{
  "norm": "layernorm",
  "positions": "rope",
  "lr_head": 0.00411,
  "final_lr_fraction": 0.0,
  "batch_tokens": [65536, 131072, 262144],
  "steps": 5114
}
Each number is 500 + 25 x the weight over its row's rms, rounded and kept within 0 to 999. Layers, rows and columns count from 0. Numbers have three digits each. The size before them is the row's rms in percent of the matrix's.

# layer 7 MLP up, 1344x512, rms 0.0227, rows 49-262, columns 64-127
104:472480484510496475470521529448481520517487527462496491511478491484490484487484455504491495503486489533488501458527500496474503485542493529459503521488463484481515521488485527509578500515512476
108:510538535519515460514568550491468472528528473516505501503509498513498514500497509486500514512530489503465545481509535500516526502465482459496457467461547507487510534526495456498511498510500523
102:496471528481518541516487477529472490507490473520472469481530533511514520469505473509477489484482525466499464470489491495432467496513515512487503500541530489467520503499488503501500479501481505
097:508515486496503539492516483496538478508539511493488513506464524515469528473513474523475527494500529467527486472509482495480491476473517533534497488543503523517510517505497462495511496528487534
102:459470492478477566508478447504521491437508501476567486519517455509499511485506457508474503522519508497519491549471533501482519484443492484511467511549490509495496490520461492534496495502497552
107:520503497486484440492487442506473472506528551535459543486502514480478494499526510481491477514514486452501499503448530500493492517523477539500496519501496538460474486501463510465469496498490492
100:541495499538528496463485501514501520520507524499458484561491484489501547499478512467479506471500508515471530526505500471453536524513465467480519535505522498499515478491505536513453507544500519
104:472469489487475509552537545506472496461505491546488509467523533455506503453493481506492499482528524532498504511499495513497520493473502508475456512495492466515521515517499477481502489480504472
104:488521503500503471447501484539507524522502488522492501507504523487499474497488498509479487472452500528499499521516507560451517471515508501487447505489507501474504513511507504485511497510506521
102:482481489505525544509481494498461499511497525527502483481498480501525501521516507510530495495519478514512540463465515544489540480531484481486487503481519510482535459452494462487469482539489502
102:480498499490546502468518488481528468471501467518497506508534508452506513483510509497421502529471509488553516516492492530503495490466507494481502447492484478512476481484510453485469452489487500
103:516471500551483510485516483482519488550504526508475502532472506466423479514497503511478504496525488477504461504471497535484518480519512507473523533515473491543551509572540481495483473464482532
092:526494482534480468460548443512493494488533491479488475503492527514496495499503484472480568483506475480569509450520471452485473518484515463446520510501488520480482521492507514519500521512507497
101:452494473538516468503527497508506502497477485499504514473470497485532506497509474425521503478489448517476477499482531487482557483495480465495439505488490538512458494471523499495510526514508535
099:437517500506544505445481461518477493475513522478496510486537470501511510465474492496515549486465464498518535492470482496486496522464516505459510524485492505469548543535450558509519512463500485
100:472522515484525507467516527490458497495467567517513518508491502525539535533459502477444489497527466550518506471565444518490481524534535471503512475462551525520504514497496516520532493566478512
101:497470476483481513512507501493487522453487469458520471511489512502473481497544516531533488498486540478499491476476490473457477543515479538457518496512512524439487488461480504484489481504479509
103:507449480561508497487511513498506456518478471521517478497485521448482502498487489498516463497504473508466505510487470531533467505508482470498531512533495519528525510512497499499486512519517561
102:543512443495513470463465514473519534516505533508522504506510424468527505526478479496502494534468504499530518468515480513506474551484499498461504457498490486525512464523519491481501489455520484
094:517487514485504501515512532527522535512510482467500481502508495472515535495499476499486498481499479549505526502519489475525517530524432537437489471480547477492515504461526467521471548497534520
100:492528513458483467479484487497483542482488451503496510514495559490504512520499520501473496499514467502547490490491508512537512458510472502554516503545530477486509462480495538481485526507520478
101:483515430509549480527510554463501483490476490551484485516497476500497512534488499485500489499497434491544521504506487478512498519473494479504507505493460508517494553541510500499494511539511470
100:503537519475521497532500497537496491509503485513512492489458481482463482502512500431513509541497501499488548510469480479496476507524496501545555488541536460492490521479468509511494517518513515
102:448528550485477512523494491487515511541481509495487515466533479509508481506526470456516475501501455512510498527499473501475496488532529477482518420449482515536512462485519450509508486477498513
090:549504523485495544545503518512483518566536526473514483439472497503486546501528559509490493507497474495495519462502537510463516476514504495533468498512513498427528500514511504568519483470485497
096:459486473524521506507476489515492504484530496527509535500531493510532481425493490471485501523513480486511459488510486518500486474523459494482513497468524496455499546498480533455496506533490483
095:465513506551516475510546510468512501456492520493494523507505494483542491476504515506528548531495502520495560517532480525555472501474499509506530461528523462516494453488519464489464492515491493
102:529536489514495481502519467432563488495484519498515513515471526512503491518543482516527470498504464485526499516479466525468456479520482476516488518541470492525476480478503532436481500519504520
097:477473485462515484560480518523492523499496515474498498508469503519559483507485486493496525489514493492454436514496483503469514492506522443516465479497519528489504512481512522568488510518509479
099:476454480500517498489540495499451459511501459482479498498463517493453513489474504453501512524520520534500491536506471513527508464536492542459487498515511494531432471488492524483521513523496497
102:464483488564473513522511512473506531458518484491498510508487508476537526499481550533484480494523498501492519509477549513522535520514481468464487482509490505523533517579487543479563510500494515
102:511485541492494502504523538524442469469494509466476505485545515488501511510458498499542500430500496502443472488484506481475507489492486473479494539506522495485489481491486502491551505501498511
096:463470505515516453485521531521534505508521483529524511510492521516513557483513514506491549497511506504532549530495495494508456493510462468512539485506507544512483493468509517516543485509513464
107:515477518506500510492475463518464486502522503522550492525434502429513502496480495477493502506511522496506498466522489478522466483484483510482482494502489536473470552458506524542460499504503489
097:479488477495490540532511497473512499487519536471486498472520474517489544502532509473510452512519499542496468474529501507471457515487484472470449479483500500439493507458536474498525482534504521
097:543497511520456469484506518504554495496451521521466485530514506490527496544494513522471481516504510489515507482532509546486499540537515489537494485483442515511477489529487551495474518478518545
095:503477505522451488532504480532529496490504478462506545517541487470529486506486495530508475484518511506527479499490482482497507467499478501497510556447491539464529482517474504513494503519521450
103:528485498490521489517460511513492535481470519503485455507500480510505489536506462539506502500524481472465519531478512495537486517523459506468483510523515540451502476480472508490439486468509493
100:471481552519510512551517513498497504547479456460506556471463485510493547465488517446472453495519476505517450503473532512518487455533479480563489489458511474465511502483516508475475536511507503
099:532463512513517525525489501474498479524489491517533500515433462532466524511491506490480498461464513520527528518482442536444520530521473538495523519518528542507479489467518500546505492519503476
107:520501482502499494507496494499434523470481566499471516495506521470498489497523491504417507509498534543543521491506481491451495498481542482511473447514477506503462506511527461534488488486502526
101:478510514499478492501487530502512495488442458516560502547476530468534485513490471510505505502472506489531508516537522495529498491516516472520447535482489508536485551498498480487505502493511456
093:551479551529534513494467496481504501488508472502513446486477512504491541508520536499465494498478487481514452477477466481477454477495521526534537519487469526518529510506513518509511483537507528
099:519502458494521507518474527457488516530537514530538515508532486470477543503539509534476512520470500484490487479487490508469465466433483515501507458467491513544492481518527495500526487507512468
101:493543471528520468484468481526528489470510493512515508493519502513497505488492491516486529541453470480546469483513534464510513492475502491493554455452517458497498494492498553531490519511495532
102:480489506494443480485487516516504503491533513493544509523524524478483487492491516446449495493535448485482502505476498528504526498537489488520482495522502470550530470491483483519485503504498470
108:502507521508543500517526498496494500526510495538489509500538506473492502533535472570474503503481534488525511505514540477494441529499518522461510494501537531495493533501521536509482483477510476
096:499519494492486508482475507474503479451487500464496493510529487495525538523478537509456514521514483469496492492536496533519519530517484512521481490499469488544516525521493520496523532483522504
100:488519500530496481532527514491521492538501501492502560555494498503544446497461465510540532542531456486550521530508469499497492474514522518496467492512448473527524531503459516492505489517512470
095:494556529476503555504488514530449468525491504509506514524519492546493506533455527517532503531508470490476461486516506504526493486515498452531496480521481488491487513511494550539428503506508514
106:478526502521495473470509533418521477520495486504526515511481513502521522498534470510521487473487504532486525489486541512535484447494519538496520464501466531499483509525512513493516498512482514
103:515494526457488535479464476521514480527484496469501519475492480464463514495483540534518502529473520498466460504493499555465531497533469494542517508532520524454491463520521533487486508464511507
098:532499467517531508445506474463512499445472555516483507465497545508505501513440475497512471508524468524505522504502495508505470495511483516536493514521521536484499557528496504498521463525479469
106:517491515516512495518458502516483462505518518491464503467508458496508472492483496521466492494500522526518487534510474495542509496477494499506491483499518469485507488486469484506485521546482506
099:537543470497443505473480510498496497531464512509522540519548501510518544486464513497490480471499541501521492533511512498486532523474486477517519447516525535518526502532522517481549496501490445
101:495483514522490508472533499476459492474508487496465513463528534530500516500529495528478507514527520489568517465477533467474535498492489504495539474476506510546480491507498512510531490437490507
097:444508493496495507512525453504515503472471521484507485491506466504488480503481520537527453502466473505511518492483494491534466495501525507482538463540471469505534496501489514501539487508492513
098:540492489503487554472493516485513555483485521526494495483495537522502497500512487485499458470523552526447488507451499479518507464499498481495500521465535498508519527478479494510487477475484499
098:490454499453474537522538496491538528524524501493490480548486462489512505498489466501508489506497421487506513469484500484496506514477524490512498546476498504455496509559481491483497501495506482
105:515511513539527467527513489537514493523465528464507508473493504462522493503485539528517502521522509510488455475519489470490507502494489484501468527455541481516448528497495511468493510478513516
102:480501516500500557498541512499472506509482494494538501540499476521463512519485463505501495511478514493503545504498487483460507516559483464528500477491486500496512477523509512522501505481508467
097:483465476501499478484459474510504509474499509506540517477489549499492515501477471522533515507505491484484525505511517520484513501513510521532501508451480543499536514531534486497506500495484483
098:495508495514507501500527530443475506479490544522465518517497493458474510498481494493563502476519571494503532511480539484541477469463477521528455465510504533513537563461505499497532519505505498
099:535449548518487557516515483473513538520491467556513507501446513505533488502486475492503521471498522475480478474507510518513462507509541495507503499507513498476499499504495504518469481536487464
105:496544436492552523500511494494491465501505475514507497481467502527522467526524484507491518482489513512503547476499482487515533444514512469504490496444473514503495503529532531476494487526503569
101:505495474463495502505468535503510510474474521504438565478587505505447487512504529454491458534503503524539501508535541436532489495474506454497505488504508500484494531524521498460492518503500501
106:477487502516519542479507479501532518508529472526457477480514492498526515491491529510475518513484517529497532479477503527472488485514522486494518477507476533523528469517495505541481485513499515
097:490522519528521483480501534550463502505480512438505538481514506500503471484479493514505498452511459474476506485496487497541509441502516519524476471514468514484500531485477483577523514510494481
100:514529567520513530533533471518571486449505502523500478509526487514477522482508503481498491510504490530497494542550541463488526481497495529543446514524489504506511462510465497480503506515494535
097:493516483511490507519507493497496518523485498530500517492558522484486501507511550488514490540509479560497487479506507535506502509504511520509416516489478474508473493521500471495512499465510532
099:509484542535509448494446529541490534470465522493495558508487462503469523491447529511476480483529497480480539517482469453482500466515470499502492478490492555507463502486532480457474517494514483
095:508525520522484508502434476545484465524489502475500477486523538474453493476523523472489498501476507512468512494527489517462524451485499537485476527452499537535494539535499519498448488478517468
096:529529484548528486509509507459511514499463510458517536513462542477471476503444495511473511454560517512500474501434473531524502517501528498493508525538523508491470482507516523460494492513499506
093:503543477521535484492491461509496489485478489485491493519515474491556478524495485474506484466505488501548532522538482480496447500524481472491494512537520534487522519508493535474556508530489504
095:477508483462474507497466487503463511499509522542532517471526493497466542505479517540479511464518468514538481522510506501480534474472493470505522485471523499523486504525491503487544513494499497
095:514491448513507502503499482555504471504495553536454537466531475461494553491501561529528466516497471432497490478531548496486521534490483477508478501511521500509475510524505507470498498520500498
102:519501495506473500523492537524474502524504480501497469512499508525482448511456479509487490544504474536487491497490462506493502467469518448462498475460468462518479495487494474494509475483481474
098:520456497505510519470478482488446512523529497479525494519500483523512521483522477496489488516474556517496516503512514484489454482457475560485492514479513500497477484465512486473490529509514518
097:500528503491566495475502514497455464542482523517516468537500466476467504514498538529491499524498490491478469489461538506505503537548530506544502525492535543470522480506508474466482483480478502
098:497549508500488489478504531452475463499498513489466459467501461460453487507493444542514486536484476508530506510512475467474483518516525516524493520455492500524476517504457457517511524449526512
107:524476495543485502506497544529465495505509503524531522525468511517512500516510484457521483509545507495479539493447520544472456476484512519518485478508479546450522502515548515484482485480489497
093:514488498516496486484519530464498511516581518532529530538472496491501490487520509514464492513542446486523543472488511472525479483487487484553509511522497540522514504496472479570471485475492511
104:484493518489508483478501466467465492487486448481478482505443483496478519505515468508529485490537476504516504477477458503505506515496473507517494538517483559497460463539440549484462544510511488
102:545494444484495478520498502484489506508516511535479472480509499499535495500500493481513467489479513484522524501521494471492521500508492484525472513549511483534552502486521480451467494495487522
097:520527510482455513498478484485494471475500498467470497558444508500497483529574515518480489502530506541515477460519527449485485514541482478502486499507513481531512510491540516541469519504498481
099:462561464518512521545488504507458520489543505536551499507536486490467515514492513491510510505500438503477503472448497546530505506506468468464487425504480532487490471487500468496534533539532525
097:482475509478512522500472504477494506495529539534499516471505511469520477495479535511485476452508497476527489487464503542503502470510510474464503514424539522513492466494533487496505489518511510
101:481466487513498495517508523494503543510470543507530540500521476492564485505506467478458527493506478503497567542514488540526486524488506452496530452517474548510508491499532486511458522482501541
092:543500466442467461535481471508499512503535448474497494492532447497530521490477513506494561539493549499490518500527480523475465568476476506478491515504500530547501538482520517573511549546528430
094:439516493477523500519496480488496509464495523520500523482492497457539453492510469503494477499501494446525538494489454488505491505527485443499485547519465532488447486482479476437534490503484504
095:511537536512483533516483458488490447519493548498514513497493479482497492513511511539523443463523492537521514502494519493524462498479521468458508505501528466478507526510497483489513506502487502
097:475479491491482528517494469514504535507483516510517543470520470465518489461502455518522551523468490472504523468466495500494522489495497521502515476492528500499533513513494508498512482516501481
099:483470513536530487470531485461479492512503496489520535498536458516485471508459470454540513478512466481480482480510551477462475493514495478484516513499513501506485473504507474500487490452487494
101:527510488490490535504478475460449491464492532502535494506470505475514510485534476455551503520504508536483465473494484482493513530491472532490516503502495537502501506463518530482487495505493530
095:522480507511489465516488476531523504513515503467537485485537536513535488499525470492511523506542482554506469528512506526516471506506501489435514535477520533510500515480469509514469524513510530
093:456487461513490516473466494470542515492516515516524482527552474493526457499538482502518504504461496519522492457545468537466487518486497499501514535492474498491466522547523542477500487488499527
102:491534511490502466490488461471509499448548493498477522494508496475491479500491500445487505499505539460493421524485464475503539517481544500485520514526535535482480517498520519493475483485499473
099:522477497490451527531495488513513501509529491505513497493501472513536466519526503501491508497518492504514488464530472540482511467475490479498454518491469488505500475477527513487536503486514498
097:477466488467522514512505528451484487489503481530492523495477497528499502512481504480522503489477514477504483482478490512503494481488483500512507542515462513511502513477492464442499533501515509
101:507507484496514551483490486494472512508517464528497471519474534485532492486448485512495494521509543474474499543491537520475473546547505512516490526470454510463556448519515466487519498482517510
096:482520515531521485475495433505531509479522517487482510498505540517535505520531497509502482489508507501493528497526516483501528514482519464528510504475502470454493459467558510499489489507497504
099:535517497512488493530481500488488524502507480530534487474526473484481508485473520511473497490531473468524510519542531493487526506514494542454491492439465501507505502538550505530488518509507515
100:468498533450534490499546481504497478501509471480510512487534499526451472537496485544440525509514473488505504487533469465474509477509534488512487478494481499535507450502469486506503478508492475
102:450521511511500502520530458529519539475481508480469545494510538538483514507518504471507496522496479504485491523515510507517533490516537515519507498527462499528459491500527541528468523507499493
096:514522510500486416463529498488523526522531471501515474537486512522506487500554510484523508492476505556520484436517520499508489462517521476490492501509474490515531499513493547428522467485477487
101:489474507493455452500501504532491527501486502510480531494488514514528492519501516459488496486507539476526490498505524496543477496501501493484530500526510534482519513492535502448485517494495504
094:499476492490491491525494515446556495520444495473498493504435497461491451515556479475529509517548493458488432470460509446524533511485519570470488504529495514499529452486509485467505492496497511
101:496521496509498541490524509509509519497507526491490480488483492496482521502544484508535495515506557504489523481532524477456551548477457493544508459467531494520485482503486499471512558517523475
110:488533493512478509504512455523544462510520479515500513516489490525529502493480511502501486466533512522515540493484530508463500515515502492489492465496471507490488467447516489438513497450489515
102:535506521542537491500536494501509495477476480497517485527474520559516508483528522490470484492487528507471514515519499539511456506525497536528484466491488526530511493474476544476503505496502491
103:558506507532541483511526507511479515524480478527500472468451498430526532477474515500463516528450486476495504493462497481504537445488503496493510491477521452529506508536477477501464510543506522
095:511476485466524459526542541520506488472517471497496469514531458501518479503509488461492523531492480509526501484459522470517478528539493525480501502531515501478520523490543489511471528523510480
094:514526510513510489485442543460475540497507479463528436477510475481464472489495516520529536499510513514507511489469504491543472506439517484517520517498556487495504449498473497506512479540488498
100:485469479537510525499521494513495493503514513477526511500502492533485484506529487492524455489485526484539515476505509541545435477507510509538511503517537513459500496528511516422502513490492510
097:500537480474504474481513542469486489541537513453507507521519462486525474487511505533497503512479514511454511496500510509500473464504493497505491471466561499465513531514488531521514493546513512
092:515535522470558473489528543502512455500518490519458556526531494476561463500515512510478499547527457505535535533512464509468496494489532488546491484516466495479491507468476455516491512490506483
101:488489477463494540515480473489497470533526507499456509483514490501447513519494501504547490533503496515478506518537555513519544477502491500490490530523475557475492550524503502508491485491501534
097:492480526508488529526515482501523484474504478472498482490482500517506557483489478500439505483446475504473479469443438502484491464547456464474497514511515515483544471499485487472514493505507486
099:488482494518433519490517534505575475518501490513447525571541512519547507523518510498469470495499470533557482511476474470539518511454504517489522511479454525506471480501473535460522523527498469
101:512497525508513545459507502528548500490509473504521515517543479485514505499472501454506510493536503514506498490495467486469489496524484515522483508509485502489551501515470453545493484477493508
100:504504511498480536552513492501543513483530485500493494522559501537447507501486516493509483490524506530513474458464499501495509521494514478533527469517533489489465456496508529503441497527472523
104:482531511525503503516476528475541499471498497453528509517512500499525497499534502511477483482448527497479516532497466491501549556535497505526514491487476470456553522516553482510494507522502514
102:511486471510505503486514566525496533522503517470473486453494524488529538504460512499496492543498543473471529477504550473461481510516477484511468488498513500475494533488533504494502517488513525
099:488494500459524498534511461535481532491507528492509487562501528496546535478526545497515511517501483473523448499547483534470512494475475519527534521482506494466521525494502508515468515520501456
103:501496506494522406530454475520495505522476523492499499503490543533496468502462501443505475467513494512537486492497530506475512491514504498512483491542520496461503504507500525515525497475499488
102:458534496502478484507466471484475493473488491500487510497446511486485519492466501491527517525494482530514509481496509481532503518506478466505517522531543530456533507522479515536562499470519493
100:492522524470487481491530495509510473514456498545528535519500517493467492506455513528479487483495510483482483497531498513522469480484499453490489496539519500508485517472516528475491494535498495
101:473504516511483486492468474503510501520469519541497537504503480495504487527486493507522464465500491459492540484524517535505490481462505487510500464476495478498542493488529491503456486489485454
094:492470488490490517477529492487507513500519512486488496500593454484507494526472514524448466497499515537513501469489513526468450556503530481497506521452486506469545513484515458481488499534474489
100:522526477521532496461500523484544478471502511461497462498518456491482538471542499498485507478459497492516477507498505481517455505479515542518485522506565533468548507487473501505518522504514560
090:537541510507496458495494488512512478484501474494526476520481555486462495478491499447512481480479517515501459488497531476507508490507500533463508496481507517513473500499467530436461487499491519
104:535441471493528517486511486490513464513456517525482537488472507478483493495476503496489505487493502526495510493443476489505502470481518492512492533528540483477490500509501463478540484532505490
100:509520514536512516473493486495429479493517518534489508553513498503541482529518538499481522463487533503553535456478468495482511483516492532458525491479479485523496523474559531547497501510515455
099:505480488477517494537467517500556488537483505502480489508498511462481505478463516537501489488478497543472510453503512457481501487463473486484511457495548469484487512550503527473531512465517496
105:479455528531506521531505521493520528481523515572480536512527528514512520498487498512462509474531556459488466478500548496503491529578476519503481454485476535523530504452485476494480491469497494
097:487500498486515545504504487525486510503509508461515479513524477549536516469484513497493496477483503495499497493475520553525509485529435509515493486497487545499474500466512533498485527437531525
092:518527505517482546516512588498493504477501502506511497541494496509511499519471458524478478476437495453522521528540500529497540548496497460513442476485483472460535540488498487545476495510501469
095:518499503488557487465503482485488515520493532501483515503524513471446512479477473483477476442485521482510518503490474532503430509559483508534499492484538495507505475469518479482526503537514507
095:503516498481476529532532481515528489513486499501469511497493519519519495555514497472474472561487473475510501497516496493472502511493507485505500531520472525453505456546515446495556515549501482
101:533537508528510471497473516489467431498492488482499489533495516510502519487496507522499530476513507460531507503504493494492560488463499505473477519490491434540520525482495448524476518452510506
104:537536495525501570495459472507496497514511498468464504499495500509512475498514479524546489488498517520533520554490527521499500500494483478531537517507514492491539464501515519534508487507492521
096:529533501461485567458502525473506506490514463467519469482481525532500534467506511498510474490554492508563491535458537492492461519529503480461563540511532524436483551556487471538532511499478530
099:503522460490513512488538491523540531440556484475506498532498463506491512476465513466535491507469455490454500510498481492532489506489489537548564465506478535518527492506442492509484496540506526
096:502463529523488483476510516455442465482463527501495531513471513500504497497533473524500498477531487502555482483512487497483507518469535516530550535529488540531489507519490464492502511545479519
101:516507520526506495515484467496497483514459508554491496513475488515515532527483472518512463476500472528461511485515499500477492508508484514513499457480502525498474496486491497524461499496505446
098:505530534487471456514512529511475474529483452496520505521459522519499488472503467472496537498537521515520499505484517481520522446515515534483474495517470528513498497513502469514497505464505539
098:500528551486502511459510512447528484494506501507487516547476492513481492509508522507504524492485519527470506507529486453493500476498491530511525487508520543454523417472510500516470499537519490
101:493502524526501494533473537488477466469500493552531469527454543505510467491475527530522513506423517529470523464512495501504443493489506482501487487501526507542508533473537534464452504527499473
100:473479494499504520499539470482476551488495521510529477515501468540501486487556459458483517461506520474496496502486526493488443515467480488424470489465497533492510502476490508495541516464511504
102:499510502472464490474558478540496509499492465515511520493513497507485518511510501515461505484508480499509477467505563483533509496471485525490533496507475470501527499508508535477468512487486423
098:523561487503505449476493467493488478524528519514524473478473528498508520512486500495460508458505517544531493492491507493527494508458501490537510495489509495481475444448464468472543472484475529
100:530488509499505492555498485507509536497520495507450485446508516483485535501469490457514501468489520506510476534455445521478517501531529504503502517504483514505492512510534473471469485529493509
099:499495491515511501521519516503474516520510539522508494508460531508496491503513530501512508496539509498494515496489496474475549488466496486489536500504514525477524503495527488505466486504491513
100:479467523512497472536502513482446506572494516499500481533458529528523455501488474509527502457484450490489468468501507451537502512470501539491510473557492521505507511503539492448500481506499511
094:548433496484483529499496493495458469484457500481494489495448449475551517523483455503536531483466522484454510522522492514459496498507506458478513544530452493494553512490494488605500492500508497
101:488547496440511482484485537544496471478502497447486559493477515543508466514493511528503474493513478454498464487542524555489481466459516453498463486493520510461487455480512550532461492496497501
099:506502489529487472522492558502539508523495499506462481499538501550510470490516549521450479501492551500485520483523509468500488499437528487548510503447463438470519469493529489507497477466495495
101:515512534534513523508530514506512473526502445483552459476511510483492534519476490518546473497502487486508481492503529477517501530527476458538541491537531495480471497523518538526485519516503480
100:510524525482519524514503505455435533493530513508545527513450510488505501490492499457467489513500470481455456511480483528500451479518474506510515492496534554516514490513546499509468482455504467
095:509464474507508525494506513490504519502485522493505499497527492548476497467471536515471488503496507522504503508512495522494522456497550514457498508514509450498510476488514507468531488486478513
100:520469560486496486533526484515512449508502516464474499479487480507462543536463479495473471450474466488480509527478525529539519515495465491495503504500480490520492482504471496496518507496509508
105:540465503482454509509498513516480499475521494493454498527503491485545488515474519504494501476537525498490453482493455497474499508454504475494473480514460480509499505529530513524498478535490530
102:502523457472516510516530481527459460501530492496495530515502511501468517502498487516494453483523502515523535514494470546513524495496489478484494490519535537529529504519480451489489498472484477
092:518528522499545525492490531474520530512470490478504463518474534527508493514501500523519489451535494449525485550505499510531485487553519513507531494518538524493484492480494474481513490501489482
104:478459517496495486525491512511487466523511494491511502508492491548460486521476497490504499498534445465483545477512500509501507496493452528470508532468503468522480484486466504506509527445497547
098:477503486501478506471446502504511428506484511501468552513484487486500493544502494488513495494513535474536481514505474513491526483497494469480488539552443517524494517523534509490511506486502458
098:482505507448533527511456502572517526524528474458481477453518521519501496491508510524437488566472501446523519509500495466488469545514518512534459512530514464517538500481469478509469497529498473
094:504477492539507472534480496528532529516498549500497466454446505529466527500523477532492535464494453494498516480494477457486459545507498486553498492504505533487488480486513470498564491480516515
103:507434497532474492487534469488505478490489533551519513523504482528502493512502485500533512494483510502541482516501523506422483517508533479537476514511529523488552492499498534528470468522492472
103:458499553473518511506493523476504485424492521504499462497470518516528507477495497509498517465546499525501525529530491496513464519513518479482496445493517519484488548534473495498510509557507495
107:494495484485527511477468542504486523521523483503502468482512522533511491504493514499453491489503491470502525494537526507514514474492457498525457526487485491482508521491520505460535490582500552
101:491497503480487490485499491492508506536539524468485507476504478504487489498498516475490507537499463509486486512509467480465503516528476495457534452481479464510491503490515466530483499500499485
102:473498461486466435489469508530494489498482472513526485488503521490496531510485497518470486482523499486450492529479515541459470557519496488526457494516509474480480484503520499503453514508502498
098:499454527518502539492536537505464482467472518505510499512480495538492450533508490465520484504530481535491493491490510480512487506528504523506547475527517493460492524540546514492517510507505516
098:517509495547507484462514508455522524504515528468494506473486450519516501505481524487496479498480508518522484490453503467536488502484493486521491491488512491506491485472530470526532496532490490
102:480449473489489493502484479460525496525523512519473514482546531525517476505463504496519514493519500535534494536539503529517530519458525516520513483483529523477486496497486488467510492499489517
107:532490467504499547510488507527474470514475454493517526448532533517510525500457455539458496470468518482493539513505498480518516478476488475497524485490533527510534515518499516495456503567493529
099:484546476499508493512501469578520464475522481521474509438519462521478503479482508528473516537505512499512486516468554526542573518489498478544472538531466522534524498519489500472503519491498543
101:489528512503487487485506465510488486480495516549487513476480539520488518562520502491492481488482520500473482516570491518439445519493507464539442458494503510484479507462507477479528501530493501
093:499505502458514486502497527476491477456503525480531507530496471478499503457500480517523521510510511476489467476460559487522525529476473507479511485490507469515518471498485439481492496494496509
100:516488474536510554520474516450504537483486502553481457444520496504506453497530517500522464485519508500489558509512513498497483464463502507514507473477508494543489511501461505519464502489486461
102:525515530526493461486522507503458510523501514463529489500465468483535521520543516477504496515540467553506512492484514500478469537451490533455518510567496509494486521482469474475512494509490525
098:465473487506542495532480526472505436475492518509506539529473486474505496499493438505426515469503485482508428488494484489501492512475500515542523461517489477535521506473524544474476498519502485
100:462492474488536501476470520484514485468527477507509502456505496495468528504496503512491483480512533480493474450460486482487520472483491517494516529490464507441498507514476516471494503462489510
089:471513486469493527473478461521548498457525502501498500474526524544506477487511505508511547503533546495537479510523508477459490480522532511488503468476467495486488496471523494486517475491491541
099:486471528505463527494509518488507486512498495506451471512476520456468522520529489497488523510546503500518506478542491452489508538476519503526492489474492473521498509519485496509513518477496487
104:475463548495504466532501513513496488548508514485504524499499496511536497444500500502488495429492464477444497499505533514492500542512530456492516518464475527487482476469483485479471507506509487
100:531493465499481472516558457492446526538520490470511495535477463493497488512533464447509504463521486480477464460529457471497497476506514474486451516512518477492519521543475525487523511517490493
105:526531532505453489508498454481512514526540524421527482518496470508535524484514495543479508527484487512567514518474509453500510526485482541477549517516502478514504484506475516548488502513511483
097:468471520444474498520501500510498490520504533535538529468483471501509510513514512561562511509507482496527467473464490442478503520487502510488485508518489469497494449528483516521499484466481516
101:460487545456512518516493477496510490500467529479503514449503503486488492483512495497469488524503478527480559531513483484500530511464498483469465485527497480481445506520472499507501502520500489
099:485507477492518462494540473534502510503527505465518527496470543483515521492526497436490511471512478482514552479490483484472484521507487468489489454511463484481507454515523549501476498481493478
097:476480466507517533528512537494489505494516489535472499499465470511501468491512481460490588485550513438512541499528477449504505518528527473544495501505513472465517469512508492526497470517508493
100:460495504486457521520499464504484503509550548489498472497508448472486491506508493506523483491487471502497530499535516491531545516490501482501549488479507462512514519553494505522551514461493463
101:515503518518502501494485519511498474519509532506494500472478473489476535531487499539527468470462488459484509504521470556513504449511500489470507508526532501489511526452504454519509506522503489
103:483518512520529457513495479483494511467482505510521515486466457473543469489515482502543551529501514514517487446518446510493499499495496518489517489551499468488532478481485454522477506523522518
101:491459486515502537510517474455510512454489484528478518519475496433452470472533464471509505482500521469539477503511484509525476517534492511563518538528447534502496463496466502485512539475498500
096:490498502514532502461513482456542512483555465518487492504499481539522479518488478549525480514507500509510503497491493492498509534517523502472478488533495492518542464503493492489470494462495506
094:521521517498541487502478502493524508524518481507465478517540487488512508484477534518479554557494556498505522535500480485506526458527497492506517478458458488572529493522506457506495501459507513
094:488485510458547499506515489530500495527500528480525519500492484526490493457522521525494508469470507501519528483538519499497488503496517528459513502481491469486503521506511505519542485482486505
093:515495548496436508501527508482517504510523494520512473504471479495509504509515462537467495483510525447483498484518500524490549431511479528494534538528509493514474533495502515513487505529500517
093:441451501515595511520509482503495523527526536508501482465511514492473512464514510521515515521454485523473518538549494487507510492476477536499486509527471520507524501478538510546494488515497462
102:506489456467571504496531530472517542524546500533524495516505483468548463514473513514528508477512487473475498499488497489489502547499503451485506508497483537500517473468482549472494491488492518
092:479498500495543524488534484503525497500502489512483474471479452500498497485465491501505493490480472515550497493529495524495505520503507514503538517525526491469499527532506500501475496516492454
098:520512527523505482483492541497507516448440528473487486515500498475501512514475509513522509488498512508536497528520509505495475524491508473462550474539506504489551447517496501499491491484482469
103:554506541495518516453507495498494515491501507528516530498516470515495537491533513466504505522445531554482504507503486453468503524490481498509490516495486490480507479518477507515457505490498454
100:464532475532491528504475486480523473501536488487459526537485529491471508489477544534544482514551476494481481504493493508506515497477526501493530548508445457507512517523519518529520512477504553
098:463473500495492481504499414439463518467538533541522511481520527515482491493506539502523485522486491458540470503511499495517499514493466569469512464522509530528495516470518498463543495537494487
100:515490475510501490465492477511529459507505499490520537511557476488467490503470455456516501521478563515523500447456484494554498475453504486492482546514448527547521507523536524550504514466490492
099:442530514482530501519512487487492493491555460489462508487502557507517492486521512454516494462489524530464499465492478515520471480497491511502477506515506533445498518501473491517479483513480506
107:483512496508488495486456526506480545517512497510531495482524488499485524472496498467534526523517513515504522492498514545482467508509467489533549483491488472504512508518515493517490538490505474
095:512521464490461532517449525514530474517522492512494478489513478460534495506544445547543514523498492553550494529514471490499480520486477540512488534495458508487505493497447551496530491525489492
096:475483521504505495513471493505506524482470487529503475445494499497548449504489526503491481553477476515511513484509478562482484486476517496463463523543495467496550517513471503500521516557500494
095:517473541489507428527496523528504477471510460521469459521507480480488494476536517515487525476513498490434486516538522522481511494486480478534513517488489480464506487495492500501469485518520513